Weights of a small GPT-style language model, trained from scratch on English Wikipedia: untied embeddings.
Each number is 128 + 24 x the weight over the matrix's rms, rounded and kept within 0 to 255. Layers, rows and columns count from 0. Numbers have three digits each.

# layer 2 MLP up, 512x128, rms 0.0729, rows 216-287, columns 64-127
140141149124092101117088111185158109167089120207093081154116116139136141094125122127121121101108098098139132064116118124130088141134145114083103087151128143144119140164158110168136123097127123
134140122137139123126116130123127121135119119116134131130125128128131138124131128130116115128129127134127126127154121106134123131145113124130127126121137123133126144149130122123145138133129111
149128128130135197172123140163148136156104165155108109167126114187153150165182092158063123117100134169129152116164157092093117073119113064120168179132093130075084159079134141136083184097126051
134117135155124133126102114127125138131108158144103113121125131142121110134126108135142141134141130149146123140127117139161126131130137108139128181108125147128118119127121141140125125103134111
140139128135126127124120125126137120132113127124141114126130128128124138128132116124123135131112120141139131131133133138129139120126121136132136142136140130113111133139136120112105144126142113
141119150115118146156160137134122129130131139119141138164112121127127131160126128142126136131124118095133116143143127143115107123130138115083137119145136142155124111147142114128147123135137137
130123138141138136130139134134123124127128133114118123132130132127128119125153134129131131123126123119136126134116125130129122121125137119121129129138125132127121133146131122120119116135127132
134145134127132149125143113126115126115134145106147136115123141135120137126141107131108123112126123111120125135146128150126145134124133118132129129141131113143121126132132117130133140132126130
120117122127125132123121121129131130133124137136119119135135124129131133119134150134139120120122128116136147123136129122122125132134124129134136132126133135123127122116135136130137147118126138
120143129128121132130132109125136128124140154142127133129134124129132129128119109110129114137138141137130115124099127133133125122129122120134130133142122126135124131124120132124129144117133133
132150148137109087153104094074191116120116112145116121145143153109140089118146151110163109128149097174153117106112118150140125181097106106112109143133126139091173109112113135161134122125140118
132122134136124130142138125128128120136123135126130133114131124124133120121122127125124132122120127142130137125118132141123122112128125126134129134129127126126142125130134117119134140129122127
160134105145086152051126143130095047083103088107189172163145171158058140095097120111072133155145112094097158096104112225143160112115112127169102104196062155111083158206140129170057143154058129
100120159204150104099176126175090113180156135158144144106122185173158171125149016196126094149132161118136152152172142157155108021062128171116152145139067195197100117214157161131102115121124100
126117128129136113117128130131120132123122142121118141136132139110126137119136113136116123135137133118137125124120112117122119138136125129125128131125126126138122123095131130119130137137127127
124111183127189154171108167174095147106162095128192139158055130129124177139113129136087175140132118099156100113179134113139063103207082064098120161152109110121087161154099128128171089147149116
129129125134123117125127128137133125125129131132123132124122136129120135122137130137121117138131123124129122126127118134134122128114126130115129145120119130129132127126128134126113127140129140
131118131140129119123105129118131125125125129138127129129131128117124131126122106140125128122123123132120131141136123141133121127123137128128123100137133125120137121139130116126136134124119124
123180161178094070173152151165206111132111178167077063128079112131149088127166126097133134120127119129123129127079114047083119139106161092108130107062127131139140138164120130116122118102179142
138128133101143132132131137126135127131133129141114123133111126135124132129121125127138130124116127118140121135129138117126124133130128131135123110123140119114122110138142124133118131152116124
138130128158140124125137120104119126121116126134137095124130144127127151128138119128128136119144125111112138130136127120136130145110128117123139128139128110126145128138121123115135157121133135
119125119138108183129130128149105143171103195158101161162136128150135156123184157116145179136160168107144150134110133068168111105113104128119118107158106151143133110098109117117144095113143127
105134132092140106153169163139157134159093121115105134112075101137062139209108159161118094125122162139117181183136132167101157152091131106093160082157112108151113125084108119149133143161092158
110094129119149124135090128135141127128100109148124142135128143111113135127151118143143116141113128142127126131131115135131113122116106151113120138148142126110132124122116136131136113115139109
126133126127114134137129125121134129128134126135133133110121120133128129121129129125125123126132115124124121133130124116123129117132136125127127133115119132130125120127130122129120123119124124
138122175123126102144067151134119097129138070074125119144150094096081127116147092161131123138126166193094166164156116164088118097096158140085167168114134040108127144102125133103097101106157160
122122121125129134131115124126128124131139137139123127115134138116120129118124120142117123127121119129123126130124124148130123121122131133129124132131123119121133117130123129134119131107136123
131159182101114173096146132136121073059134066209210119150142131169157091119168098104062123133111141088085107186126143121118187147105153092136179090081007112102101116085062143118171095185111118
127123127138136127143132131131133134132122130137136152110130112128139120121097123130112123125141123123116118139133135127143140107127135125125115109121125136120137141123120120126134109132125124
105080161178080110109136134121091152206135135019151099084122130103146140186143156197178082119172116157166042158120123239068078187125112070100062052135106213197098139107228174073157203141144148
103151108135107134095161140101151141116122146097120109114161139116119118116113092127155146168168114146125090174150133095147154154121143141148143076100153110150105105113137127104079169138122098
130131141132129123128128126131131131124140129131124127127130138133125122120143137123125133134117137127116113135135130132128123143116127121131122133136120121126126136120124128135122133111118117
156099137093151109202126113101068112108058114108115132133122132083117093134153167102109145128165070037136101150112144089124132155078118128141106029135139157147158091150103097145098108163086098
123119126162117127113119157146128137135146129115132115132123136147131160129108119115117135124102128129125104153154119116139145137146130103103130094123133111125108135155163117130122143140116142
116116145135116100115110099120152136109166124125092112154135152143123136117130085136105143162149165095144087164069132114138089110103104120130111113092071128120107105122126127127079122098110185
137145127127107128136146113131133124116138140113122104129143140127113138139141100131124125129111144114122136125101134134120109130110136136137140115142126128143111126119126133119086117114129145
126117135126125134125122133143130126124119143136137121141116122139132126135132115124119130128111130130121123131131123120126122118133119132140127132135128138125119135141140129120126126113126128
169089100103074100111171026122083136228098126079133163133093083071224161196148177094166008134083248178130139117165056229116110077123069141113149090091060148223168055194213113143109177094000145
137146146117143104129132129134119131115133133123132113151129127126132117143120134119134127117125125123136122126143136113122132125125131128127121116132124134132126137140122131120096127135111117
124123104108155164110133125123115129147118117147110111134124159142147164134129161147105132099110141144167141130157148107098116136125122109110149096142133126133131130110138135132151151140141138
097164123159087118121126113130119112115151110100148102152121131106141128133175190079120106143128124145131124112109140087122147164126127094105132070106131090149126096128114147173162109180110136
136084140159126157120102116117142129140138168173115077125116153126133143126153128131136154160111148140134109138108117125118091124073145104167134115135085157122137099146142110132105123084136140
133128117128123142129147117135136137138111129126155147128117098130129126126120140145122110138133135125132131129128129119125131129132124126138127124119123134133136128122101131139155142133127130
130116155156125119132175127121150134122185111111126139124129111126127105132162095132157146138139149140120117157138115109130127105093139113144143115112077132177150110161129126128122150127141133
156140136138137149145144117123104129115161108103124120116121120123124119149117164111106136118143129129128126136146135121131147145114150107120126123114130136134138130125137129127126143125126148
132131121117133134134136123130132125123133139130127116119124123131124130133111138133128122128137133134128127129139123129131128132131124127127132127126133131130131123127126130132117134124124139
124134137128120122133114130129125128128142110132142131139125129138118125115130132119130124127113107128128130120133129127138123127130131130136126134125129129119120118141141125141128127105128087
120136129123145130111102113121126115114138149135101105156135145119123119141149101123140125108132138135121106137130139099122119161127148106099122129134154098132131114100115107113107172166109148
101095049112082153180070146190121136194169115119147135109164142154128106069133144160097167166123127170121174089219136188047110146254149181076158160138175151077068150113082147079090115096139168
128140074091164100121072125045159132106094111150092105107131174130110067117120075102210075124185077210073081167141070193136093203081065113204074054113090130133079074106187048138136188189163132
125138133129128129129130125131131131124123121134123133110126145126121130130136141133132131135120137114128122124112138137127130115122133131129129134130126138124125129140125127129132123128137126
132133136132125134144113140139133131136125133134131117144125123142127123150136131123126124126129133142144117122137117117127113136142111118130128147131131142123125138114109141143140113115135132
106101117150116122146140063090154144104155179174051129068120164134146152127071095160172204139152173119147122109120149124140074173154146144071120144173159087122166180137092150109148114084204154
135153123134116105140155098111145127111156143114118130125139109131126126121131134122151114132129131166114129119116120121115134132128111119145123132118113130132137125100122138144135136132122126
129122114125126119122123134110127124128131109133128137128134117127124131136124133127131127122131112130125128128126122137119139129128121127123128130124137119131115118123128128126124130122135125
131108128129145123136115148133116130132120119154117142127127131144134113130101149127125134114114116126121129120121149128124139122131137141119118123131129133119133123145137115116110109129114089
120132125116138133105133124128123127140154145136116143145126151139131138128141092133138129132131133125136132131099125118124126128124121113135131110138126129131111124128124128122141121124131128
133126128128133124128117128122127123126113125135129124123135133131128132125131140122128119120116126133119127120133129131136138132131131135130126113133133125124125135131139133126144123123122103
129121129139120115128125120105155118130123119143128128128133116130129109119114148123119133131134110145124129104137125117136131129102115136155125148103141138121145128102141131138105129124128128
127124131133137133132126132136127131121155139122153113137123133126128132121125125128134133124132142132124118120141137131131122110124121127128131127120134134128135134138108133123120116143119137
146089138131149098146123178152028166135158094148132194097172152221100132127068153135183130072169082109103126042152225237076078140175123120140075115255023142171083152070169057175151174159112016
125112119112073085199104042087240122221112098091118153120146108133172063205165131102136174116188100202137105090109157045160114128136057148099120170091113140086193058085123153202129097118172087
123125123128129120135124131128124131119151118138119118132120122115134120126129133121139127128126120133120119133143127124124129124124123129127120129136137124120131130133123143127136124125118136
145142118123150142117165141079135136162157171118111079139114150115134136135122086152151126127125179139136122124102140093110094133109145121110133085146155112137126103136115144155138100132104133
083104133204139100094146115128123120159106157119137203074134212086123143136117137122022040158113053101081091056105079212096082177148079174103115083067096133146158113159132139124077137090144133
121148123124117101140170145104123125110090155112122125097142106139112128101134149121139104134129124124116126132111111114127179143135121139151123156116153121138146121136147135108114135158102151
111120102139146136133137114142118117130110106130126100143097125125125143129131116141108139131126125146104119116156122090105128119170115126127136150098148158134125111152143142145107127127146115
126124127118123125131116131144112146145162133105141125180136139110148137133162101123118141118137119140125132123116120134153126137160112131125118138134113132107111133129138133112126109144128139
136127122130124134116124116139117126124127148117132133131126140113118123118126124124152139123124135127124127125136121143126128127145125123126127109147128133142120122138145120107135138116132141
135132136123119121142130118122128139112149135128114132102130105107130150142095123129128108135163119120141130144100135132125129135117116141140125128109125124130135122130143124129109135130118143
126131122132135128136131132139127132140112127147130135126117128128124130124129130129112117131117128120138122139136128115119128126131126123133128122133129131122130133129139123135108124126127125
135120131137114129148133120137130119134159116121134118124135119133126123130145141129139134130133124143123114129105136139130125126123130135121134151130116128130130121116108141123135116122129143
# layer 2 MLP down (transposed), 512x128, rms 0.0692, rows 216-286, columns 64-127
122190183133147095162166093088133084143076092107142074092174136134128111110143133135122085164145092145141134119107100111137121133114162112091140098107164120133151162139127158163136154107136109
125118122118129124125126120132128122132132120124116131132127128129139116124131125119116135138128118124135127128126117139128126131137127133121123112127132136122140143145124126130131132112125120
125162128195156116149147145139180118135077118131127131130158148142124111078179146179135190145161187091120139160165102084101122090124134128124134150128105113057134181136086072168163105170208094
134099140109147111131142145131131123107143126119135131103153114107136139125133131162106123108118135137107121119137143122151153146129121136121130122136124129136132109108102134144132118146138115
117128121125134128133123138132137128119128114140109134128143120129133136124141135113131117112137129115139126124121130116127133122120149124133126119129110134128130141136135132132130126124118108
128153120116108115156158125113139133139089163119134124137094123150126134155141127109107130109134135136139146142140136121112109138133114121124125125129114117129128118112133129139134139134122139
127115119121121123133123124136131134131136124117123134126132124133134121129138126139126126122133133114139131137132122125133131114118131127128127127130127123123126120129113137127121129128117138
134126111139132124128132129134132131124124118130131121128136135128139113129136134134135122142116124146130122128133131110127128131136131128114138133122131137118126119128133110145135147137122131
133125130129133134116129121123130143123130130132123125125131130130139133136142126123127132122125115124131128126133139120135122131117122109118130139128129121127124135135123126125127127125140123
134125140135125120139136110129129125144136131123141136129125124126120126137129126132139124121129117130123123119134132129129121106133125131131136139129123137126129152128125126128134128125115142
142110144079150137177144137119168124115128106145143088166121187112092086092138135092134173140160124169148128115106096133126107147142147119159172146132105147127168079123125118145133133147129062
140127129126120129137136132116131121129129129137141115119128141125106130142126126125121120125133142131125144135142129122135129123119120137124111134130122131129142138114136116132132117131114134
151091154125158109073100145124102101133121126123128168169110190133075154117147105133105080166118188126183149170154138150079143152113178089168255151191178133106145128107097131129164168155151116
120135229122147112156085101152133085152079089169124077158135115183132160123111057118128095125123079200067159148102064198166129116093114164097154162112034188157137161165084171111169133096166054
117129125127107135123121115128121132127137127129130132125131137134109123124125126129128138132134139137129132144118120127138125127127129121132132130138131122137128134122122121132129130138137131
112157138145117116113158082148161127108120110140162167109121086143115131110121128077106169144190146160135145151170166171098063129191132146137069111177136126169110154165122137129136197143145109
139130127123127132125131119138126133121118123129133124124128135129123115122124125126132130121123126128140121122127124128131122131122135126130131131134126124127131139126130130127120132125133116
125122129140130128124125132125127127130122133113119117134132123123120122118113141138122114128126127127119137126142122127130127124133139122123121120138125125123118119124136128134134125129125119
069137106184129048147134148085129130102086136166129085094143155098089082140152169130066148106128108123112111142116145097099169144128114082108133120091143113071065165089122229085158143158171082
133110128116125117119126141132133126126131140123125142125126125115137118124118140122134132109114140110131123132136124126118118129120114118128122123120141128116119116133128128131133125131129132
154147121132138134132137124124115134115128134121127122122127122124134150130133133124136130114124119120134130123120110130107109128108117122126139128140131118143131130135139132114132127139123120
113136119099141085138090111131166133138151150092099169155127149086130104125133103138126148090067162153085134116128146093159121129163171157143080154179125122091102136157107091128150118074161156
208153127110143166125151120130107154113099109171153108103120101150096133100107158141146143128101158124111114199135111165113121112128148084100127091165107126116104082131174074143139112107086177
133131134114149141142126122160143145118113105137123170127123144126122140120149144136138133118125138130123133137151122129134126108105137125133095122139129133118160146118130122142140116129122128
136116135125133129128126127121132140117138121129132115126130143139120127127133115140128135134132130138124115134131122130128122118137133127128138128126120127134132108124126131130126130130137143
140114165125034121136135132139116123231109134078164156050143134091136154133157098090101099123118081144101067159132134107132157115154122119143043093105116130185138128128093131083152116050177138
120127129125129120118126119116132118127132130136109136127137121120131128124136126119126131116125120133136119116118116133143124128141131126128113139131135117125126130122132127122131134118132130
132061135148126090110065159139135121059127173165117156147128177198131107089095120153127181117144167190119183157120132122188111163142255120151229130112156032065088161151128070143147118162122096
140126128134121124125140124124113104139132120134120114115122133120118116127131127134135116127137121122122141124118117130131126118124133129119120145105123134139144119107126121133141122132131108
119152185132146161063217089183079173091124146125115168112076146139114176180141147048109118131109125027135044112161139170073079167132186104117255130149150123186144148064188133020160144112096220
129117129118138143130126100109108118145138122117147107090148132117084121111094175175134130084117081120116138135121131114146137069139089088076132088091112143161096161110136114114121130091108105
134133128133123121138126128136133131125128126127133126117113131126134124117132127134124127135127127122122124129130126130131131136131129138120121131144143131119122133135122127135125129134126138
123138138080108145181132113109136092092122137076104098096214136082071147122098169160123182154115104118108115121131157145122117171071106140167051154113116144133182135161106089187113122122123136
097132128136096127120112153142141129123134134135127130150116133119141098133122129125117112103162144138136121133136114156120120126116106154141098120114116117112137134132125104144118127118117142
088115100138109146109107134130112107128178127099096121151146120121100102111111112126109142100100123080130076159083133136126126118101094131134123130131122116119127160128125128184116123111116122
127126154126129138131131127141123144133127130132096128129126132139119119113132124110128137111112147136142121116103128137126109115112136126132135122142139125139127143156137107133110140117121123
120132127122129127115125118121136129133140131132125127126133132132123133124120129116120123131133137123130124119119134129125134121150122127134121138137129122119135124117131123122136123123139118
174100119123142072146162130115139175148096092176095143151041056120187129181165156133120122155092138106082094168137144134164148102115147134159255133086107125165124128186086134109103110166100116
137130125114137124132128123112120145123125123121140118131135121127116122130132135143124125130109120129126121127122127131124112128116134138139121128120120131113137119130129129128134127126128130
135131122183112123116122112157146147155123133111141169137147158126145115105132102116116146111097141119108091151095107130139100122128117170128121100134148137115095150127117122136130133121138141
107108177065125139137142146140123134128156122184155085122159130128132136104138128140129144152092106149155126101135146104148191161137159111144190158136096149091147153091110146143136120176133121
126115118167111094136126101130105156148091147117105097115148159146108134136164132113133145135149143116140100153117139102171081156121106153135187116123138130104151169135154133112132138094135126
123130131140129112113129135129127128124127127116137142134128116140134127120145126131122113125131129120131140138127133120130113118121136117123139133122129132124120145123120122126114132126132107
182131129126117132134137138133121092124135103146134075125144100119113118116155107130125127115131129151127145111150121160121153117092112122141099147122087125146137142096117118141151143147131131
140115130128133133133152107136130127145124117156139133123110119132133135131120145129128122134122112116145141111137135135104139137127134103106142133129112135121133108126130151128132093128114133
123121120129124129130125135133123119135128131127124132129127124129129126132133129124129134127136123129129127133120126123134132122131125147125127124124126137116122127132119129130123118125134131
137139129130138138117132138130124140124112119126124122132145137129133124124114124131132130121127123141134129130115111119127121125127119122115133121138127135128123129134137125125119126128128122
135120126136142145121118105113113165133124130120126136132133132130117135127141139098160118131112123129125129145129151130120150124137112124121128156106099141096172135132155120126151129118138131
224141083218146100133092141151129142165088137056118180088139140113173134163158096133114054144153114136135125115229103167081057190157044228083078156121121147132168167126121099163123102133091111
108073180154154133105134116142152144145114120179062182054115173201088176179167096060073060145061072124075167086182133145097074191199151101197177147082177146126142132104194143038151188196197047
128134129126126129131123136127124137128119121130125125126132128129128126131127126144133138132135134121121138127124128132120125129129126139121130139128134127132132134133134123123131123137133132
143136137131121122115128134134146132117126137121135128125131145126134138133133125130129129130118127140128140115129130127138130136110114119146136137139127121104139126118124132127135129137130128
140045106173119157084090093094146121068128158108144130173143174149212161104090136168122215128146226167133128092133089137145061108165165162061088166147155112063128164170124068144158106122187160
151105119119127124113107126124136129123136127116126144157133113107120138126121132114132129118109124156128109103153124126135144135162132150120144130125125120138107107110142131131129121127175142
119126125134136139124125130145124127126127128125124126125115125117133128125125132138120127135125122128123124125128119130131134135129108138114130128129122132119121125121125118131129132133129141
108116127130132138140129098125118111119136137111124128138121124128132148130141142143118133141128137116143116137130118112126137125136108104123140114127130138127116126129110146108122136107127127
130135119139131127131132117125106126137130139136120119115119125131131129135134135138137129141138114128136129142122117142137118142126122137131139133121119122131128131120129124133128123135124123
132129120120125126129129134125126131127119128124127130125119124132133129128131122129130122131131128130136135127131135130126126127137133128121125134125134123129125129128135125130132129134137129
140130121141110134125133122142111125117124130124104106084116136130124152135131120115140123125118129129118112124148127095138126115140123130121132130127135145145135143144147141127142149127152117
121131120122126133130126129139128136131137130127128127117120123119130132131126130127129118140124124130137133130135129117132137134133132138124135114122124125124133125134125136133127111122120118
120131064100121083183080121144083179098104136114164082105102128087127142143177106061128101116160103208142084135177135098155129103081042040109255161151172072115182086170145218255199200041176109
170117187091154173196093096107133082172122122149166173139143169100125094138179070085170135063163125175120076085109138112220122114085034137170009123093121100096205051104144169127150134062207073
129130133122123124130122135123124124130134135124135123120133118113137133126129123129122129116127133115122124126139139136120130128129120137125134131122121133137128127133124122133144131137137125
145118143138140128129118097153131137128115142146135112132146131144135137147116096119121150127123150139128110176153106136133147108165134134134163117118138121135103097152125124151150120143146101
151166132145114126111095185140078134128102185077120195189098177157165131161130081074104087063121127100118093134097123154104067162106137070106000136071151096102225113153160235106119209053150165
127134135149118144143134155147156132137104162167156115115131144118124121131149118128117104115113122146116133098132150141134122151076139117150133125131116157119159147136136132127119124137130132
132148115129119117125143124145129094121139130122106110101108095125110115131118109139104145120127135150110149134146123108109126127120139139144130119130155146140108125147137128167133130124128131
114131119134124134140126126110120148125133122126144142138142131140113120131121133111134160106119130135109149121154138111123142107110109145124155129139119127120148140122131100133140139119110118
138132137126127120118135133116137132127120122125106128137141137123146125125114112139120135128108115122135121129111128137132129114127123099134118131131120124138120121123141118127136117123122119
141128140119140137127142120140124132112145124136128129121126133124116139146123120113141113156133132125144119138109133148124128132133128135132132114128150104106123122126119155111116143103135101
128124132116143126111125125131124123112117135134126119125131130124126133120135126127115130118118128129134118126130127123131134124127137131129129117119125123134122127123127125133120128122125126
# layer 2 MLP gate, 512x128, rms 0.0757, rows 217-287, columns 64-127
132123132132127130132124127125119127123126138138131127131123142118128125139108104133118129118126134135123117119129119140121129131126132128120135122122144128126132131147126122128109124122137116
135150104144165107146130156096168137085063079135161134101156140124148142069117156154149190164168132105139111167136090101126125174167132181129118108127121075128159124187040117167212035155152168
127132133127138121124140130111132140122096123118114143122136102124120103147117148139139107150132140139110144146130149141139150126138127131145116112100113123129141132081103133144148145118105107
131137127118129115132121114116139128126129141115126131145126118115123116126133121137141122133145136128130136118121112140130141135129119120118130138135121127143131121122111128141140134131123142
150126143139130133136127123143110110100133133150140108130134128126122132148136126115149159123139107121113145165139120081132117124147126124152118132125121131109121115126127117107102128098115137
132126126130124121130124134122126120124112116128132140133128127134132122116134133132128125134120128126123140125123131142132139131125129128137127122139113125117117124123122130133137125112138127
127135150119141126137151133147117125121129150135127122120125137126128139124120134121134135117136130136139123122130135136133124127127125110126137116128128134135118124145127143122132131135128126
126122127123126135116131117114123128104126115132138136134126129116118131133129117115120130130121125120118133127139130130132140128127118118131127123132139126113131126124123117128122142122143133
138132138127134130120118122126124121130119137123132140128123134121114131128126112138137138128141126132122131119133120139125130134129133121124131110142123120147128115145112125122135130112133139
100133137182118126097094109105118149156119142127117151093126095145144156173157138137150092112109136093134121130096144113125149163155100126107113150128145144126114175110092103111103081154136127
133148129144122141121119122128124129120133129109121126135127139131128144144114113127122128122124127129128147126138125119122131123133124123133132107127136142118110129136129120130128135110111137
100118177128158149076085125148170157117134175089115106192106024119135048162186081123128113114075159163153090085131079107092064125126113126062159082098142047090136052114094175124209105130148171
125160121159175107130186184143117124090149169124198155176151073150100162062065132196108161110143161112097147126028127162154126069211125125117139138137020113193077187123114089078127087196084102
134132126120127124132146141122128124140120132130106128125128110123132128133114144123123119125113133115122128132140137123128128130130134125121132135120135128140122141129141132120136130125120129
123143175134116190103171089104155119083105175202117175117157153178114158164079179111145072176145098131163124149077139134152093122124151090121111104174093163139094161113113073118162146150088088
125132125123126131132121134128125121130131129129126138134123130117134140120134118131112124130127130131122135136133124125122133125130129133136129132143125130133121122140132122121122135135134136
126140120120123131136131127141135129140138126126141139124124135120126124106129132122097125126121122125130116135108140135131118140130129136137130130140139125125124127138123131135104123140130140
102093119163139156149083140132112121125115143173168123196124133095137074093038131103151140137081151142118119177108111100184107108146163135070095140141100174074118139119135152130134087139158120
118147125126127146127136115126119134108134128134146132137128126114115134133128103121115114137111135126120136135121131113130130136133126124127133115124142122125117122133133117120124141133141120
131137138146133139139126126137114121130108138122133135102127119137132133141118118134121113130128145113116132140123139134128126117115145136128124126121101136134133147144121127122127135103101131
120167141117095125144151117107164118102142178108138083131133124138149143080159084139124183141161148130109108141111097167156100143111123108197138126107111107155124116116147159134145113114169176
123124116175136127163154127193144139155131151124142132135148111112157135045089140165151108140073169066092104166128092134120131094122128186158131098143095125141180116146161129119144075135130136
128117097115118114128105125157112123130149124138140124133121139143130109128145110137152153133116132132122126114134126131142128120162131136108134125130142137126108139125115138101096125137146140
131134134119127115124128127128115131130135132126122134128131130125125128139118116126134130129133134117138126132142122133125133135133142117121130125118124135138139117118124133134136120121127126
144133177113080113119090126103169115178121124065126118106154085063077108097159076105132114133112123211120129132169119168133112094107109113123128122088136110128115138097159130103125100110148134
129138125128120125132129131128126125127135127118132141119126128128125139142128135136133122133130125134112116131124133121128145118108127129123130126124128123129130126136127130134153119129119115
145095092169209064158098133155126156134125204102021168149131138128114126148086161125153159175150159202153171128137099127180068146167129139124134165157207061075124108216109168147096106092157115
120130121143118138121140115131123116130086114142122130122126112119126124115142110131116131141108115112111118129117133118135121122131124124146131157132113118135131133114121141125118129105151139
134074084190103074143096173108117113165139108057165145087175156083139146113101095207113186195149146198160150180116163144170184120109120142103135112107107072135080146182178211216074166151070081
126145122126111129087147132101142116132134133123122128075162110112107140128083086131121058138114140159102160113090118120124165124145154169127133121145102117151126137101131124130104153113145091
133132128131130126122134122126122130129124132132114128131124124143126110121118136126120141136134112126130125148130124131138132128139139114139126118125124133122132129131136128131124126130130131
142146108203142178079109133158065149182138122184159188097095148116156188141104162147099080152149134125095112089148102116152151111200170136069118112133077162106124115151079115098122073166114135
122148131123115165151158147117144124100151133103116106139157102126124121113122124124154137117132145142124137106120111153132136133146126118125133116113151128136130111089140131117117130147123151
151128126148125142114177119133134161156100155121117107167117103137134149137134149134137144160157135122172126158166143134174140128177144113108137152125093112127121141130114113108135099117103163
118128143118148131123117137148117120126122118128119126121140139141131141143133138145128145132153134134125133122154123100145125130123123139125135130125125129126143130106124117126127138128132141
131133126116122141132137104118132132126139131124123131133131136122136134117137115119128131132135132125128122132115132128136120124123125122118130135135117129137126118143128122126136127129134146
125112169141206120135119190068165149000125064167120146114136100177093048058087104152133188126158092075082122166123173061202135202067169073175097190142167076010086186113035074149136114161151089
126147108115146118127120134125134126130147135141118134129122129133125135119127142127124121123122130132113127111139140122125135127131133132118126127142135124140114124125121120132114140124146129
096113166129101149117141138097149136130114119106105137090136101132129125120146138129133150113134120093110099124137114110134110107123110157159133157109119155125129101144108129110139113120153149
142118138150097128126106121170138127177135121167183108159122135110140134108165148151115148150117086122138133133123122090138127111169138128118123165135131143080117126139131137145170088083151133
103117123180119111160132134130176113143104116092149107095144109096117104082132098132091099137140104106139109128121119044115145145141113144130139135093071112132138135126144145138146104090154117
130120116127122139118115129138127126127157126138152129128129135131124139124131122125124141125141117124136119127123123126135138133132135125122128123140135133128117126116105116120129137115127143
111163103131117131115116105137144135117139122099129128117162098114119134095122117150145071127137124150116124124080118124124118150150118140118139133144110094121100130134133151138126155113138153
128146132122134122140132103125145110113101132114118081145145118123130143137140129144122115128121129128127115124138134120125110119130119149148131150125124117120140146156151126118132128139123164
126122127123121128123128120133141123129140126131132130138128135128130122137127127125124128136127124137125120119129126110127130126134127129124130136124125130122123130129133126125134132131130129
141109124136125126130116126131131125128136134135106152135141125107131129116123128126124120131129112127122120123136122133137133134128116119131119148128130127128125136128140122118122121122138122
143115153124118113149140143134131124151137135120127131130135134120141124109140131128141189094162127134136119109149123122108147144125123104112134157114157139117099132147111132131149122147130131
176083155186182086154113159066164151096046178124134117112143194110118132164094103155129143145116121161101135121154115154177115171075130156171115230158050133114145128140124087106106091091175095
119130019118083094133140080067163087138153119135153122121124111139088048096062095113183178152182139151133159176139083108159163105077063164143129071099033038111093124100170090255136125113107163
125126128142127125113130136117117127124119130126131121117125124135131128133136122131138139131125133127137124133120123131133133120119133127126131115144114129136137126124123131122118123127123127
129134124128134121127129128118134125123104120130121139124144107129126129122124148124137121145153125146126134133112133118117137114120124134127127122117119126131140127105132127127126127130118134
136170127162126152116142181154098136125114133097175159159141087164082118097168143105090132146164145158124189163135066107138163080131110126185167158069070084068064121118097148132136120150036096
133142113132108129145122129117130122127123124160112116114121145121128115102121139131122117119147145129113145120155128139122133151143141107141118103126137107109140126112108116124145130107099134
125125115117136130130113124129122140137125124139122126133137120118136134115127105134118131122122130119129128118131129138118123131128127132121130137127136131131123128127137124137125139141131144
123135139135123150135136155130132125119110125138122131158117132121135140121129133126133119119142139138123127114147129125123125120149109114133128134129120133109127120140124127122145137139151108
120131132117129125117125130137129128133162129118131131129139140123129135116151119144139131125130122134140142128124113134131137136138128136125121114126134122133117138142120127131108126118130119
124133135125136120125128136126125128127140123130130122121138139125125130124121123128131125131129131130118123133130118128134133124128130134115129127120121132132135127115114127127128132130126128
120133136128145127115111132127131116137114151146124140153114141101127130122103112134136121131111151106128140133086133161104131127117133119125125109131132111109120113120132127144111132104127150
127133133135122128133133121131121131131116129122143129122119118124132131130126135127115134137136132145121123131137121117136135114133138119133126144135112127134131134128117124121142125120131133
144085154103122163062197132080158130116181206130123161223116110172172093058034171221167208139134113034160174125076116081179183170209201175155094164111104154109142187107072023068125062204107101
180108105117059168141166063035159108142080093063151117186090102197120062175086158108090084091171147125093135145192095080138152112180107172146198115101194119026133136065080147142116088156136081
135136122138134130142124129140131130140153131126120149113139128125128117129131131138137137138144126143139134136131130119138124143136127131124122122138118123132126128131133130132131121127141127
120120155151139119136169131140135117100161135139130124124115137133109109094152149177122113169152111139106109113146124127126143150143127140133133087115118152153145133117138131128130133110115139
113144168221192070140125150123153129124152091039193183151178173109147149085119117116104130148160100128098129067098093166154111161136117226098132113089064118132102153203087102159060131107055138
131128116133102158124112111145135139092139117128120147117129145135139124116118140137114171145124120139136106140143121134124125141144120106135129166132107146149108119166125119117121131131140111
125156115127139133130126110125119132136102118121120156088122115121125143129089120130117094119136123146130144123154144131108136111139141146105129127137128140134139133147118110122127140146108096
108075135129134147132125118124124127138111131139134120133126112100136090130126136130149124151120111171127111148133116117136112143123130128118123116107132133104121148112129136142111116123147100
127141120136141127121121135118120127117105127134118125144125129144124123117147127118125144133128123121120114132131143119128124128140124112141122123136127123126121128125135135134113134143125109
129121132117138126138112127124127127110086129120138148129131140124128126146130128116117146133143132137150129121123133116124115142126111127116125143149142111113125121112136137126138133132128141
128136128115125135127121118120122126133138125128125132139140124119136130127122121125142118114125121130135135124118139126137136133126121132125124136126122128120123119116121130122123132128130149
129124123118121140120129129132136128130146137142130117122116126128134121132127136131125127120141138133124135143121124111119129135139132132129128149108115130136136125119127128124130111137121140